config.yaml
d_model: 256
d_mlp: 704
vocab_size: 2048
qk_norm: false
attn_scale: 0.125
tie_embeddings: false
parallel_block: false
init_std_qkv: 0.0232
optimizer: "soap_variant"
beta1: 0.95
weight_decay: 0.072
final_lr_fraction: 0.0
batch_tokens: 131072
doc_mask: true
Each number is 200 + 20 x the weight over its row's rms, rounded and kept within 0 to 999. Layers, rows and columns count from 0. The size before them is the row's rms in percent of the matrix's.

# layer 17 MLP down (transposed), 704x256, rms 0.134, rows 599-635, columns 192-255
101,198,198,213,193,216,190,198,165,190,197,202,182,223,232,179,197,212,207,170,192,171,189,195,175,223,213,221,194,191,220,230,223,182,189,196,186,207,175,202,199,211,220,185,182,189,179,201,170,186,224,155,195,232,213,213,194,188,214,176,199,220,188,202,192
102,178,202,182,204,190,191,185,176,208,220,200,218,230,178,174,213,221,202,182,172,208,228,193,222,188,171,218,164,177,204,227,211,223,161,209,206,179,230,197,204,201,171,192,233,212,176,197,180,200,214,206,216,217,193,205,203,191,237,207,216,203,184,192,185
090,207,190,235,200,229,166,197,165,181,182,203,175,222,223,208,224,207,182,187,180,216,182,228,238,216,193,194,186,180,195,185,212,216,167,214,236,186,209,185,198,223,209,218,146,195,219,209,186,206,197,187,171,165,211,169,229,171,154,201,202,220,214,170,198
095,180,219,184,205,222,180,200,202,204,160,243,178,207,214,199,181,217,175,223,189,243,201,165,203,198,166,195,192,204,237,206,205,179,209,242,203,192,215,200,160,208,198,222,213,201,256,210,180,172,254,212,187,192,193,192,190,188,207,211,201,164,191,198,192
109,206,175,191,236,214,198,188,163,180,187,201,182,192,180,238,202,236,203,199,206,217,177,258,195,180,197,204,210,231,209,219,212,212,229,179,205,212,187,200,201,195,206,212,186,195,215,230,173,211,194,199,205,197,198,199,224,188,194,206,198,198,199,187,156
090,192,217,204,242,212,179,230,206,215,218,219,201,190,216,193,177,201,209,189,196,163,164,196,239,215,194,174,209,230,176,208,202,207,203,190,202,188,203,251,195,191,180,205,224,214,186,204,202,161,202,227,193,219,217,191,175,179,205,179,187,186,202,199,196
097,176,205,194,167,235,214,201,161,211,170,229,197,220,254,221,188,233,190,195,205,192,174,174,179,224,188,208,174,216,176,196,179,233,188,193,200,260,208,226,197,222,180,198,209,201,234,196,231,203,192,229,195,175,213,232,228,197,211,169,201,200,213,172,167
095,214,170,217,182,207,167,196,202,164,209,205,176,189,181,193,239,171,206,223,221,175,212,196,141,197,241,226,204,193,171,213,196,171,197,183,251,226,222,201,164,184,209,198,238,188,207,206,207,180,179,211,232,191,236,198,220,235,157,212,207,175,177,174,188
103,202,172,206,227,199,220,207,238,187,212,225,197,210,240,214,176,206,167,226,197,185,214,207,210,219,187,189,173,210,208,224,192,239,214,211,181,206,193,167,209,208,222,210,242,200,205,202,221,232,204,186,177,194,193,166,200,195,152,228,225,204,200,242,188
104,201,206,211,171,164,202,215,154,172,162,171,160,186,205,226,210,205,165,182,216,185,187,197,255,212,202,193,216,209,188,177,202,198,189,214,192,211,224,234,178,229,194,210,194,227,186,189,191,206,184,209,173,160,211,190,223,227,177,230,197,177,223,214,200
094,162,218,203,211,188,224,204,196,201,215,217,221,161,187,174,206,207,229,198,184,181,234,194,183,215,206,180,215,206,186,176,211,196,161,215,207,199,208,201,199,248,183,218,193,219,184,207,204,154,173,158,223,208,210,165,214,233,198,206,216,204,218,189,202
097,162,224,217,199,200,204,218,185,209,178,207,189,188,182,188,212,182,216,178,222,193,175,201,170,195,194,194,194,182,178,181,197,209,195,189,217,173,204,181,212,183,204,155,210,194,210,207,188,219,196,180,269,205,205,172,195,182,162,207,240,151,222,173,168
102,181,202,185,186,204,170,189,180,227,212,185,198,200,186,206,231,225,182,196,213,170,185,185,175,192,197,198,180,211,186,224,217,214,212,190,175,201,200,227,179,181,145,207,212,225,221,212,230,214,186,176,236,185,164,248,166,191,206,207,220,206,215,205,202
105,221,208,193,187,231,216,186,212,174,226,218,174,198,200,221,216,193,214,217,175,180,208,187,160,244,200,220,202,198,193,211,193,230,194,211,186,190,204,213,217,163,216,152,219,209,226,217,183,180,236,227,192,207,248,169,219,188,184,171,158,199,186,203,218
107,196,194,202,223,189,206,192,197,214,220,204,226,234,202,197,199,169,239,229,201,215,176,222,188,193,189,175,209,219,187,186,223,197,184,236,198,211,219,165,213,234,209,158,194,236,184,224,203,206,192,209,190,216,218,202,190,182,200,170,194,168,190,185,166
097,232,226,171,198,200,196,220,166,174,191,211,205,218,179,205,220,212,232,210,218,160,195,189,180,202,188,191,182,246,188,176,208,187,172,249,173,217,184,209,211,198,187,157,199,221,185,217,185,205,188,206,226,184,208,198,191,171,193,223,203,184,210,226,221
096,211,215,199,191,196,197,206,259,197,223,221,211,189,224,183,195,215,189,188,197,215,243,191,192,164,182,207,170,172,212,207,187,172,204,184,181,196,189,193,212,217,185,218,247,227,213,200,198,184,182,217,220,149,214,188,219,177,179,208,200,219,194,197,194
104,219,187,202,189,231,186,224,201,221,209,225,254,214,191,239,205,219,186,232,218,192,183,224,191,247,222,188,178,167,202,210,178,191,190,201,234,164,176,221,159,203,164,189,200,199,199,179,199,182,192,192,213,179,193,226,182,200,193,193,166,168,174,184,157
100,193,187,225,164,201,191,170,204,210,188,183,191,202,190,166,213,219,211,200,208,168,219,193,183,178,218,243,196,214,207,231,173,151,200,185,209,162,215,200,227,212,201,162,195,212,195,202,186,212,188,224,195,226,182,175,180,194,183,166,203,201,200,164,222
100,189,207,145,229,215,175,217,212,193,219,223,202,195,212,206,240,213,187,210,197,233,216,176,195,245,191,224,180,188,195,203,198,224,172,225,188,234,208,220,185,134,172,231,201,213,196,180,183,203,218,218,200,222,199,220,205,217,209,195,176,192,222,176,200
095,202,216,187,193,194,206,214,176,190,200,209,213,238,196,181,198,185,162,175,172,173,177,244,231,219,192,233,215,216,205,175,207,220,164,190,211,208,217,202,212,202,195,197,150,192,208,185,173,200,214,211,180,240,243,196,198,202,223,206,197,206,185,204,210
100,214,212,209,225,182,163,186,205,211,195,198,205,198,199,224,228,166,194,202,188,218,206,172,191,221,200,174,236,234,193,218,219,206,168,192,245,194,201,180,202,165,207,194,205,210,236,205,227,187,208,180,200,196,187,231,195,206,229,224,209,225,206,206,203
095,185,235,198,209,148,190,173,212,197,206,227,195,188,193,202,212,173,209,227,228,204,200,250,167,198,188,238,215,195,202,207,191,172,214,227,166,210,210,176,210,210,217,189,211,195,236,207,174,207,187,180,225,218,176,192,178,178,183,228,212,191,261,199,204
095,199,204,187,191,210,241,187,209,231,162,209,171,202,216,188,193,224,176,223,213,204,185,213,198,199,195,167,180,222,236,174,208,204,200,204,208,217,194,217,193,212,168,189,223,214,191,230,205,211,201,168,192,181,210,186,196,209,208,231,203,210,209,183,191
104,196,225,235,200,184,212,168,185,167,185,236,193,222,189,204,210,202,231,195,224,242,175,172,236,167,185,191,200,213,218,203,193,184,214,206,186,209,197,163,185,222,189,219,181,171,247,186,197,224,184,194,177,209,226,227,200,199,216,187,200,213,165,206,165
104,167,238,209,205,206,196,200,183,216,157,163,193,193,181,221,215,187,230,207,205,216,231,217,204,216,190,185,157,168,185,239,183,164,218,196,202,214,225,223,222,215,213,187,202,168,194,194,207,192,219,197,237,197,196,202,192,194,204,207,197,195,202,208,215
098,227,191,249,218,214,170,207,196,176,200,177,191,217,228,208,208,213,182,232,194,173,212,214,219,227,209,184,228,211,174,186,197,181,187,207,196,191,186,163,208,211,209,224,227,222,234,175,224,192,215,181,190,195,197,166,181,217,208,187,200,197,206,193,210
092,229,186,171,223,195,212,195,207,190,214,208,227,229,195,196,214,180,171,187,223,209,202,197,228,192,158,163,198,195,210,190,196,168,209,194,203,140,218,187,159,192,194,212,207,191,221,188,228,213,200,198,202,209,213,189,192,183,215,211,229,173,195,191,165
104,169,183,208,198,191,185,167,213,214,199,196,243,206,211,176,209,171,201,225,188,203,206,175,205,192,184,223,193,198,197,182,206,204,213,173,199,199,201,140,166,204,183,188,198,181,231,203,216,217,183,213,196,195,190,184,212,214,192,173,177,206,197,211,198
095,187,219,176,203,212,208,211,219,194,182,224,212,183,203,199,217,207,233,189,200,211,212,222,195,208,178,188,234,246,178,228,208,185,194,216,246,172,201,192,180,186,193,202,181,172,200,211,194,208,200,220,198,210,192,236,206,153,190,201,206,199,208,184,222
101,207,158,211,199,195,197,205,173,173,217,167,197,190,199,229,201,188,207,193,215,225,161,203,164,225,210,193,200,203,204,195,245,203,201,186,190,191,204,194,217,178,180,195,219,212,199,197,215,213,221,194,203,189,228,202,178,199,227,196,184,189,184,194,179
105,168,227,198,190,193,210,164,210,230,190,215,213,193,179,188,199,220,187,199,184,166,188,214,213,176,181,185,198,187,191,163,177,188,188,196,220,187,236,218,213,202,230,242,195,197,192,185,184,207,215,203,187,219,205,235,218,216,159,232,200,256,222,237,210
092,191,176,180,234,191,191,218,188,191,231,167,209,147,164,171,208,192,187,182,196,226,218,185,206,198,192,173,202,207,204,225,180,173,205,210,175,203,199,200,170,208,189,162,217,217,206,188,231,214,212,172,199,213,180,175,176,231,232,184,233,190,228,191,212
101,201,208,216,197,206,206,217,234,215,177,190,195,214,181,193,203,187,239,171,195,173,181,228,210,177,203,166,202,224,197,207,163,222,207,210,193,203,245,179,191,197,198,157,169,182,196,180,196,171,215,217,219,200,201,185,179,204,201,206,177,183,182,213,212
109,210,230,227,176,191,213,190,202,187,192,187,198,216,205,229,207,229,169,232,180,206,186,205,178,192,172,219,195,190,214,205,172,180,231,167,187,203,211,159,225,205,162,171,207,176,220,198,206,203,170,212,202,200,178,208,235,195,205,237,224,178,226,156,211
101,206,196,220,177,214,180,210,193,188,173,207,195,217,194,191,180,189,226,182,228,224,161,224,199,179,202,191,183,221,186,183,211,178,206,202,194,157,239,186,169,178,204,210,216,211,183,216,216,202,210,196,195,225,227,243,228,201,178,216,208,231,233,176,198
104,223,235,192,210,184,177,181,222,217,199,219,201,141,216,216,209,208,179,237,204,210,202,189,190,211,193,209,232,216,210,198,229,178,204,181,200,221,205,198,200,219,177,225,234,181,214,189,200,204,216,200,190,195,222,184,204,191,208,194,206,207,200,235,176
# layer 17 MLP gate, 704x256, rms 0.138, rows 600-635, columns 192-255
099,222,195,159,216,199,204,181,171,215,225,222,209,215,206,215,192,226,226,203,210,174,196,175,236,195,230,205,216,189,196,224,212,218,227,211,189,195,220,227,176,194,166,193,182,166,170,211,204,191,212,199,205,202,209,170,211,190,154,172,184,172,225,217,197
091,215,191,165,169,146,200,194,174,205,216,223,234,176,184,205,221,191,182,183,238,187,181,187,206,192,240,208,231,199,199,199,173,150,240,215,195,206,184,193,194,255,174,214,193,186,185,182,201,167,196,186,231,221,229,209,214,204,205,216,238,215,241,210,205
099,221,210,195,231,185,213,229,170,201,164,196,192,180,206,208,177,211,204,209,198,190,206,164,214,199,224,187,192,192,175,209,189,191,202,210,208,162,211,194,173,211,150,208,214,182,221,177,212,183,222,215,199,231,200,214,176,188,196,233,199,211,204,211,188
106,196,181,201,179,167,215,189,204,216,205,232,195,208,184,243,170,190,219,229,182,221,193,251,199,209,167,214,206,216,197,171,231,171,214,243,213,198,196,212,227,202,221,202,209,235,226,201,240,203,239,202,198,196,214,207,214,194,216,215,214,200,210,167,184
090,201,242,197,223,190,212,173,228,196,223,252,237,213,200,176,191,174,232,179,174,197,211,214,188,179,228,166,243,195,203,181,237,199,204,189,189,185,259,208,217,208,202,207,223,207,193,203,191,218,160,232,200,203,188,215,178,199,168,197,208,214,203,188,203
096,212,195,216,213,200,192,201,172,233,216,172,202,203,177,193,182,195,201,241,192,231,163,197,232,198,186,222,202,163,178,186,202,199,225,232,206,196,185,241,214,180,227,199,204,203,212,187,213,160,192,182,212,214,186,204,225,212,178,172,219,217,187,206,140
107,175,182,202,227,198,178,185,203,191,199,229,165,199,169,193,221,212,207,201,189,189,231,217,198,197,191,193,221,198,189,195,186,169,177,220,206,202,208,162,207,173,162,204,175,198,184,184,216,169,226,195,190,230,223,226,210,187,203,185,215,216,231,184,172
097,191,234,181,220,230,187,186,205,191,199,183,188,199,202,201,198,204,212,212,205,192,183,191,200,213,169,190,200,179,147,200,189,183,186,208,215,232,214,190,200,176,170,180,190,212,204,202,197,223,186,189,232,179,245,191,226,220,214,206,211,215,178,205,212
100,157,188,215,234,176,251,213,206,209,221,213,183,196,186,234,199,205,202,196,189,216,203,235,208,213,185,192,210,219,202,202,201,182,211,227,224,189,199,209,163,216,212,218,223,234,222,181,229,178,186,203,224,188,183,178,189,235,221,171,251,215,221,209,229
099,194,215,222,147,182,213,253,207,183,224,186,184,193,192,194,215,209,212,181,238,191,184,217,181,196,198,217,182,249,182,194,207,219,204,222,204,183,164,186,183,201,228,216,163,215,193,191,258,202,172,207,193,182,179,255,230,182,210,205,199,177,159,214,189
098,185,195,237,199,177,166,191,199,210,188,190,208,213,167,190,195,184,186,203,227,192,198,221,204,243,221,181,223,208,219,201,169,235,190,194,207,190,209,196,203,187,205,172,225,174,211,184,212,169,209,208,223,202,202,181,166,210,182,184,176,200,204,194,194
096,216,177,214,229,205,219,200,171,224,179,230,216,213,221,219,222,201,200,207,162,211,173,221,247,205,184,226,237,205,186,189,163,197,175,189,217,199,192,199,205,177,214,198,197,201,185,219,162,212,224,218,186,176,240,181,185,238,228,189,206,210,178,224,192
101,223,202,231,197,198,180,217,205,204,178,198,187,199,212,209,191,172,192,203,226,192,210,207,163,247,210,218,211,160,219,197,224,203,160,196,238,179,184,200,178,209,191,193,184,202,175,171,206,186,214,213,195,209,185,190,217,197,201,203,200,201,196,201,226
101,207,226,176,221,203,153,212,203,173,219,199,213,193,176,167,250,169,227,231,188,212,167,183,211,232,224,182,214,204,213,186,206,217,232,182,191,182,221,193,225,186,206,195,179,216,215,228,250,238,225,213,191,195,205,239,179,200,206,192,181,175,211,214,201
094,211,213,210,192,202,189,234,227,214,232,215,205,190,176,204,171,202,229,188,200,216,193,211,209,214,178,195,192,212,209,198,231,198,193,196,204,172,197,217,177,218,168,192,191,238,209,188,214,186,196,177,167,199,183,213,218,217,209,184,209,211,192,183,234
109,214,186,180,200,211,214,188,146,213,209,199,190,191,176,207,170,175,203,198,219,180,166,201,196,238,232,205,225,194,167,185,212,247,201,205,203,191,211,191,205,229,223,201,182,158,195,183,197,201,191,209,177,223,188,225,207,173,199,170,188,203,190,185,202
110,200,193,173,190,198,212,205,208,214,200,199,169,203,198,199,152,189,175,198,202,236,203,190,185,221,226,190,210,219,182,185,223,207,189,192,189,172,211,227,185,199,174,177,203,191,218,193,213,174,200,193,227,202,202,193,202,191,210,211,248,235,191,207,212
099,202,214,213,197,183,187,176,203,171,191,177,197,177,205,224,204,180,218,208,201,191,156,206,190,200,199,197,208,202,178,228,163,171,177,207,189,222,184,217,212,195,203,218,221,167,209,213,217,212,195,212,177,190,206,196,183,183,185,165,167,195,216,182,171
091,187,197,204,226,204,190,192,217,214,182,215,183,189,162,214,205,220,207,209,221,234,197,234,213,205,216,186,183,192,227,192,177,181,192,183,213,204,195,233,211,206,189,214,205,232,190,193,170,186,222,191,191,209,196,221,195,203,185,184,205,225,187,199,193
103,186,184,184,214,195,204,203,159,209,205,231,205,211,153,211,184,179,190,199,217,189,185,188,209,222,206,232,198,211,179,164,213,216,159,174,220,208,177,190,184,201,201,189,184,213,212,209,208,197,207,198,201,221,213,201,175,214,182,175,190,173,181,231,195
106,191,180,189,218,213,200,206,152,224,249,213,183,239,184,171,181,183,174,190,177,215,221,213,231,196,211,201,174,191,187,186,179,187,199,182,208,184,197,202,174,202,169,210,212,189,197,197,177,180,181,235,218,250,180,193,193,190,177,195,169,231,187,210,205
095,219,211,186,226,210,213,170,183,192,226,224,217,214,247,229,246,212,196,209,213,202,220,206,231,177,178,171,212,178,205,207,190,225,187,209,200,196,165,187,144,208,233,204,201,182,198,214,175,230,170,220,212,203,207,199,216,229,172,218,198,224,185,172,231
095,218,180,200,218,151,232,246,193,186,192,192,217,184,207,189,235,196,208,184,204,203,200,224,210,189,206,178,209,194,205,201,204,215,195,226,199,191,179,193,199,220,192,198,213,196,216,168,170,188,186,272,209,186,190,194,175,239,212,200,216,191,193,220,216
096,258,199,160,189,202,200,211,225,192,221,191,217,202,193,217,159,212,168,212,205,174,178,217,237,226,209,188,207,221,194,195,211,194,211,167,192,199,208,213,251,202,237,184,195,164,174,176,195,197,181,172,189,207,208,200,215,190,154,188,194,180,193,219,165
105,217,240,180,203,177,233,172,208,205,201,190,196,207,230,214,225,234,225,181,217,208,199,215,182,212,174,237,183,197,204,185,192,163,223,215,189,173,182,199,235,197,155,219,216,185,223,231,223,191,195,223,211,212,183,210,194,167,239,204,225,210,186,180,205
101,191,174,210,220,213,214,184,199,172,204,216,182,200,234,203,205,205,239,223,212,201,191,193,212,153,227,165,191,180,211,191,190,224,169,206,195,243,174,185,194,192,219,194,236,170,189,197,203,231,191,201,204,200,200,178,192,178,205,221,202,196,198,180,178
103,220,200,195,184,217,189,191,206,205,247,211,206,176,228,214,196,204,244,229,256,192,170,209,213,201,213,198,206,243,220,210,192,198,205,215,217,189,214,159,194,216,221,212,201,170,184,240,197,187,223,182,193,214,219,176,238,214,196,168,204,194,169,196,230
109,152,184,180,169,189,180,231,238,164,249,207,245,193,227,199,183,191,181,213,220,180,198,186,225,171,159,201,240,189,203,181,253,190,204,220,188,182,200,157,214,190,214,161,191,211,211,166,206,187,222,178,224,192,186,192,178,189,179,167,217,229,180,170,176
100,230,210,159,219,216,179,185,206,227,191,196,223,211,190,204,174,200,221,188,202,230,216,190,237,193,186,200,207,225,167,211,182,200,204,213,208,227,179,197,194,178,231,198,210,182,233,183,221,202,217,225,220,209,215,216,195,163,202,168,180,230,209,236,178
102,199,209,227,209,175,172,212,192,195,260,185,183,200,186,205,159,199,203,171,221,188,186,196,199,190,208,208,203,206,202,187,189,217,242,211,172,200,190,164,227,228,159,206,223,223,225,161,215,209,245,184,237,189,162,189,191,211,241,199,203,189,237,182,182
108,196,209,177,220,170,185,191,169,178,196,186,208,202,176,196,202,205,184,225,196,175,168,213,208,191,181,208,146,194,189,196,172,216,216,235,195,201,220,234,201,199,172,209,179,153,164,218,167,194,199,217,186,207,191,218,223,184,138,202,216,201,196,204,194
092,182,188,173,213,194,191,214,185,186,195,208,191,233,194,207,226,197,231,241,208,177,195,213,203,199,216,206,197,226,180,168,183,219,200,222,228,195,217,187,173,229,184,168,184,149,199,252,199,190,237,192,201,212,189,239,190,251,203,178,205,219,182,216,239
100,178,194,193,186,189,213,205,220,168,184,188,193,227,175,188,214,174,198,225,231,165,187,192,190,192,203,155,216,195,194,230,134,222,195,211,223,196,219,199,178,205,207,190,199,222,233,188,189,187,216,210,192,210,207,219,195,221,149,192,194,177,185,222,194
106,209,189,200,203,196,266,210,205,189,186,191,206,185,202,197,234,192,206,205,188,193,193,204,199,187,205,213,219,171,190,200,229,219,212,176,177,173,213,206,207,204,223,202,184,169,186,207,163,200,199,195,186,190,186,198,290,216,189,190,210,213,203,209,199
103,202,205,185,212,219,183,181,219,204,200,186,183,166,167,209,216,208,180,213,240,197,192,203,181,208,215,210,189,202,205,219,211,180,169,206,197,225,222,184,213,231,225,193,162,199,220,186,184,172,171,191,161,218,174,197,188,171,203,203,204,179,168,192,177
101,225,203,234,191,175,207,207,202,193,217,199,206,188,208,198,212,203,210,190,180,223,178,205,181,188,236,154,189,227,187,234,216,198,201,180,240,199,184,233,197,190,174,203,195,185,182,199,211,204,239,210,155,223,205,205,189,213,198,169,231,164,166,198,220
# layer 17 MLP up, 704x256, rms 0.14, rows 600-635, columns 192-255
097,218,180,216,223,241,174,215,217,220,163,196,212,191,214,221,206,209,209,170,183,187,221,188,219,243,228,198,181,240,222,189,210,204,171,179,192,237,196,209,183,202,185,222,191,218,171,177,192,252,181,213,201,194,167,258,205,189,195,197,194,188,184,196,199
096,219,155,211,191,182,218,239,201,222,224,189,205,212,189,161,167,173,185,221,223,176,199,178,201,173,201,169,224,198,189,191,183,181,215,167,161,219,227,214,182,205,220,198,212,222,239,173,195,201,171,186,186,227,179,237,202,199,197,209,167,229,216,219,179
098,171,232,188,143,205,216,228,199,217,199,218,215,218,211,198,198,203,195,221,203,196,199,207,183,216,206,191,206,211,209,195,206,186,180,175,202,231,209,195,174,184,223,225,246,213,146,210,176,179,185,178,160,192,213,196,201,181,202,195,208,187,228,204,195
114,209,186,186,200,176,211,214,202,206,196,204,185,190,217,176,186,174,155,214,215,157,180,237,248,148,219,211,198,233,182,194,197,222,200,185,192,228,207,231,168,208,205,225,191,218,194,216,203,225,195,201,181,186,167,211,226,202,169,199,198,187,199,179,208
085,162,207,185,180,209,196,211,185,219,186,185,186,154,219,202,230,218,159,227,210,193,184,193,152,211,196,235,168,208,225,187,194,207,171,186,189,223,192,211,173,187,177,218,176,200,188,245,173,198,221,143,154,230,225,177,189,192,187,182,225,228,197,181,194
099,212,207,199,176,233,188,197,193,181,229,175,188,186,221,217,180,208,222,188,189,178,198,206,203,252,182,179,228,243,139,222,198,200,169,176,183,210,199,189,167,228,219,193,228,179,206,177,219,214,200,242,208,170,183,218,197,220,160,222,197,203,220,179,196
103,203,183,238,219,198,209,207,213,214,175,201,204,220,164,222,181,215,187,223,194,194,222,229,207,257,192,220,172,202,185,192,197,166,221,183,171,200,184,180,217,184,212,195,228,170,150,227,191,218,199,218,189,201,210,212,171,158,176,188,171,219,202,205,169
101,186,182,174,191,210,184,206,186,222,193,218,178,228,211,219,194,174,189,189,187,200,190,208,159,189,179,218,161,256,195,169,175,204,224,216,199,211,215,206,197,216,217,153,241,225,204,186,187,218,212,214,208,214,181,165,194,191,168,224,176,199,222,204,229
106,184,210,239,189,248,178,181,162,172,200,177,173,160,193,224,183,191,155,194,204,231,214,226,191,205,188,178,214,227,214,164,199,171,183,164,204,201,196,227,201,221,201,237,225,211,225,205,203,193,205,169,188,188,173,204,234,233,222,198,233,212,246,170,212
098,176,238,187,223,203,210,253,217,202,201,160,180,221,209,150,221,202,190,182,232,192,186,215,185,171,210,206,160,190,211,171,208,195,216,188,198,215,207,197,187,185,209,201,196,216,206,196,201,233,227,244,214,200,205,221,177,196,208,185,186,235,186,196,207
097,177,215,208,192,187,187,221,185,167,185,215,206,204,200,220,230,231,224,155,212,167,158,196,192,208,193,179,224,169,218,235,185,184,180,217,194,213,175,231,203,226,184,213,202,189,212,199,192,216,181,153,221,168,204,185,182,189,208,195,244,212,188,171,232
102,180,177,195,178,189,187,194,222,170,189,231,215,199,189,190,196,175,202,210,222,229,202,196,194,221,191,209,182,213,184,165,207,190,189,201,232,216,206,203,230,197,211,209,193,202,213,199,197,170,211,178,194,195,230,193,204,199,179,195,215,212,202,214,190
105,199,205,152,201,196,203,196,200,218,225,202,232,190,195,235,182,187,181,207,201,245,208,208,199,181,218,192,243,228,230,192,198,215,194,188,186,215,207,174,202,201,215,198,210,172,233,187,204,207,212,202,235,185,200,196,195,164,175,178,219,181,197,188,199
106,198,216,216,222,182,193,186,193,198,197,189,213,227,228,184,231,141,177,208,206,232,224,224,201,197,218,170,248,204,200,204,211,201,204,182,185,190,217,203,241,227,199,195,178,196,198,248,200,255,206,223,186,207,215,213,195,210,202,206,172,190,190,212,190
094,144,183,225,173,255,210,208,222,136,220,213,191,195,208,200,178,202,186,199,221,201,145,194,204,203,199,196,208,199,205,202,191,195,193,179,174,221,201,216,172,214,181,232,180,238,188,210,189,239,209,189,218,199,216,192,214,211,169,208,205,185,185,168,232
106,163,191,187,209,216,199,183,206,197,216,174,197,232,190,241,197,197,164,213,245,235,169,200,221,208,225,195,205,197,207,197,225,203,196,229,234,206,237,191,171,189,194,198,210,227,202,209,228,191,234,189,171,200,188,171,178,204,236,205,182,195,236,227,219
104,202,177,229,200,207,165,226,217,209,222,182,212,190,213,201,218,156,204,200,224,180,144,202,198,152,172,206,216,200,204,207,212,214,200,199,202,205,209,228,197,172,202,166,221,148,199,173,197,203,200,211,211,213,186,157,227,237,203,197,211,174,207,202,175
101,178,219,164,230,197,198,167,215,217,218,209,190,190,218,200,193,206,208,182,191,199,197,206,225,222,190,213,182,207,193,206,194,214,198,190,170,170,202,183,219,194,185,198,193,219,189,191,216,210,138,178,209,171,184,197,219,235,202,207,208,180,215,228,201
098,174,194,203,226,232,177,182,222,200,192,232,211,195,219,181,224,199,166,203,205,182,209,194,212,214,195,211,210,212,184,195,204,207,190,160,191,202,180,207,192,246,176,181,221,230,190,182,213,215,196,206,214,193,254,208,206,225,222,197,192,232,228,194,199
098,210,183,190,213,196,178,209,225,228,205,223,222,207,202,223,198,215,206,210,169,180,185,175,202,188,178,172,179,192,205,248,211,177,218,200,200,223,186,158,183,186,199,206,217,211,172,232,212,195,211,218,202,217,197,207,200,209,225,177,187,181,196,174,200
097,177,219,191,205,215,200,166,228,202,191,212,218,192,184,220,201,176,157,208,178,212,189,209,191,195,171,183,231,212,213,239,207,157,198,206,218,213,196,201,202,216,182,214,205,160,221,169,206,190,226,208,179,235,187,231,197,183,190,204,193,196,177,161,195
089,217,218,193,221,191,214,192,208,202,179,235,166,243,218,197,206,207,197,199,187,230,208,217,218,180,205,168,216,180,209,175,233,207,194,189,195,234,172,197,161,191,172,207,213,202,152,180,197,174,210,199,201,184,215,205,192,224,195,216,201,201,204,205,214
092,249,161,174,184,178,217,212,206,213,199,189,190,192,240,205,211,213,191,229,215,204,176,205,188,214,219,221,228,193,210,220,191,179,209,209,198,218,176,191,202,190,193,180,189,185,203,213,207,193,199,218,236,156,179,204,191,218,196,231,165,186,223,207,189
097,204,197,195,207,195,210,196,213,204,225,202,186,221,207,210,212,217,213,216,203,226,197,188,219,208,183,170,208,221,213,168,200,227,212,194,199,211,202,209,212,210,181,236,217,199,185,191,210,193,163,149,186,212,193,220,164,202,199,212,201,197,172,195,201
103,197,208,197,207,217,187,213,170,201,224,186,222,172,191,178,190,157,189,228,223,223,195,224,184,180,216,176,172,182,199,215,189,242,185,167,211,185,195,219,180,211,193,211,221,197,224,198,197,212,170,194,191,174,232,176,205,195,203,191,207,174,163,231,199
096,193,192,202,205,197,188,209,194,194,222,216,210,191,242,231,204,204,170,219,173,197,194,230,215,235,207,201,183,188,200,183,216,196,229,229,210,203,222,227,203,214,179,203,209,210,216,201,201,192,164,208,204,182,180,186,181,175,190,228,172,186,175,186,192
101,189,182,184,215,212,200,227,207,203,205,204,170,186,190,174,225,179,167,201,194,211,255,182,179,213,169,191,203,221,196,198,251,218,212,206,230,213,206,212,207,190,191,214,206,192,177,206,239,191,195,188,180,216,202,218,227,201,199,243,180,190,173,184,177
101,152,192,197,188,190,184,215,191,200,177,193,210,198,203,194,178,164,188,193,184,196,193,211,201,199,187,216,182,201,208,199,212,201,178,199,204,232,198,191,225,209,194,188,178,172,238,204,208,169,217,200,206,183,206,208,209,239,203,149,200,212,204,218,163
101,205,176,194,185,197,195,207,176,168,196,261,185,194,162,210,224,191,208,195,214,197,188,241,220,197,208,215,158,225,221,191,177,183,189,194,234,206,205,194,217,189,207,197,213,178,183,221,197,225,229,221,175,196,182,182,195,176,208,211,164,213,216,232,212
098,216,181,230,186,177,208,221,197,186,215,169,174,241,185,223,228,205,222,200,202,181,184,199,182,233,191,176,191,231,184,187,192,241,231,209,202,228,219,176,229,200,199,187,205,187,209,175,218,173,194,198,212,207,192,233,207,225,221,243,185,199,195,257,222
103,198,189,213,215,164,224,195,200,199,175,224,166,176,210,197,166,222,240,182,207,200,215,208,198,192,182,216,196,201,187,205,198,207,204,230,220,190,187,216,233,160,212,209,197,220,221,228,196,204,181,173,208,215,190,213,227,224,199,226,228,212,229,185,189
100,209,229,178,172,216,221,195,187,228,216,182,203,210,200,209,208,195,179,170,231,186,202,204,218,192,208,228,178,200,192,201,243,196,176,204,230,222,218,179,234,203,201,162,175,200,210,160,192,184,202,262,174,177,183,217,205,193,179,232,204,180,254,253,194
094,168,202,207,181,208,202,210,204,207,188,213,210,216,183,155,233,209,201,176,194,155,184,191,196,184,215,208,213,216,183,190,204,210,234,218,182,212,186,173,200,250,228,220,226,206,248,185,211,212,242,184,182,242,196,167,171,190,194,207,188,211,206,204,195
104,214,195,225,219,242,166,208,192,211,216,214,176,206,194,211,193,195,175,230,118,222,208,207,167,219,174,197,198,219,203,191,181,202,184,198,179,203,210,191,205,167,212,161,165,187,205,197,205,221,210,173,196,207,181,220,182,156,204,203,225,221,208,198,183
099,193,143,202,195,199,210,170,207,189,189,191,178,189,209,191,203,192,216,189,228,237,233,240,222,207,191,185,195,192,208,197,196,200,156,158,176,219,191,185,214,207,197,204,194,229,180,208,218,193,203,207,175,211,187,196,209,198,214,225,213,180,240,170,216
103,189,235,211,193,203,201,170,195,220,179,216,198,178,203,205,221,196,221,208,183,197,212,174,166,202,202,214,207,187,201,196,194,215,207,212,204,185,221,169,204,192,188,211,194,218,181,192,236,185,173,227,183,162,212,174,183,218,163,191,219,208,234,213,179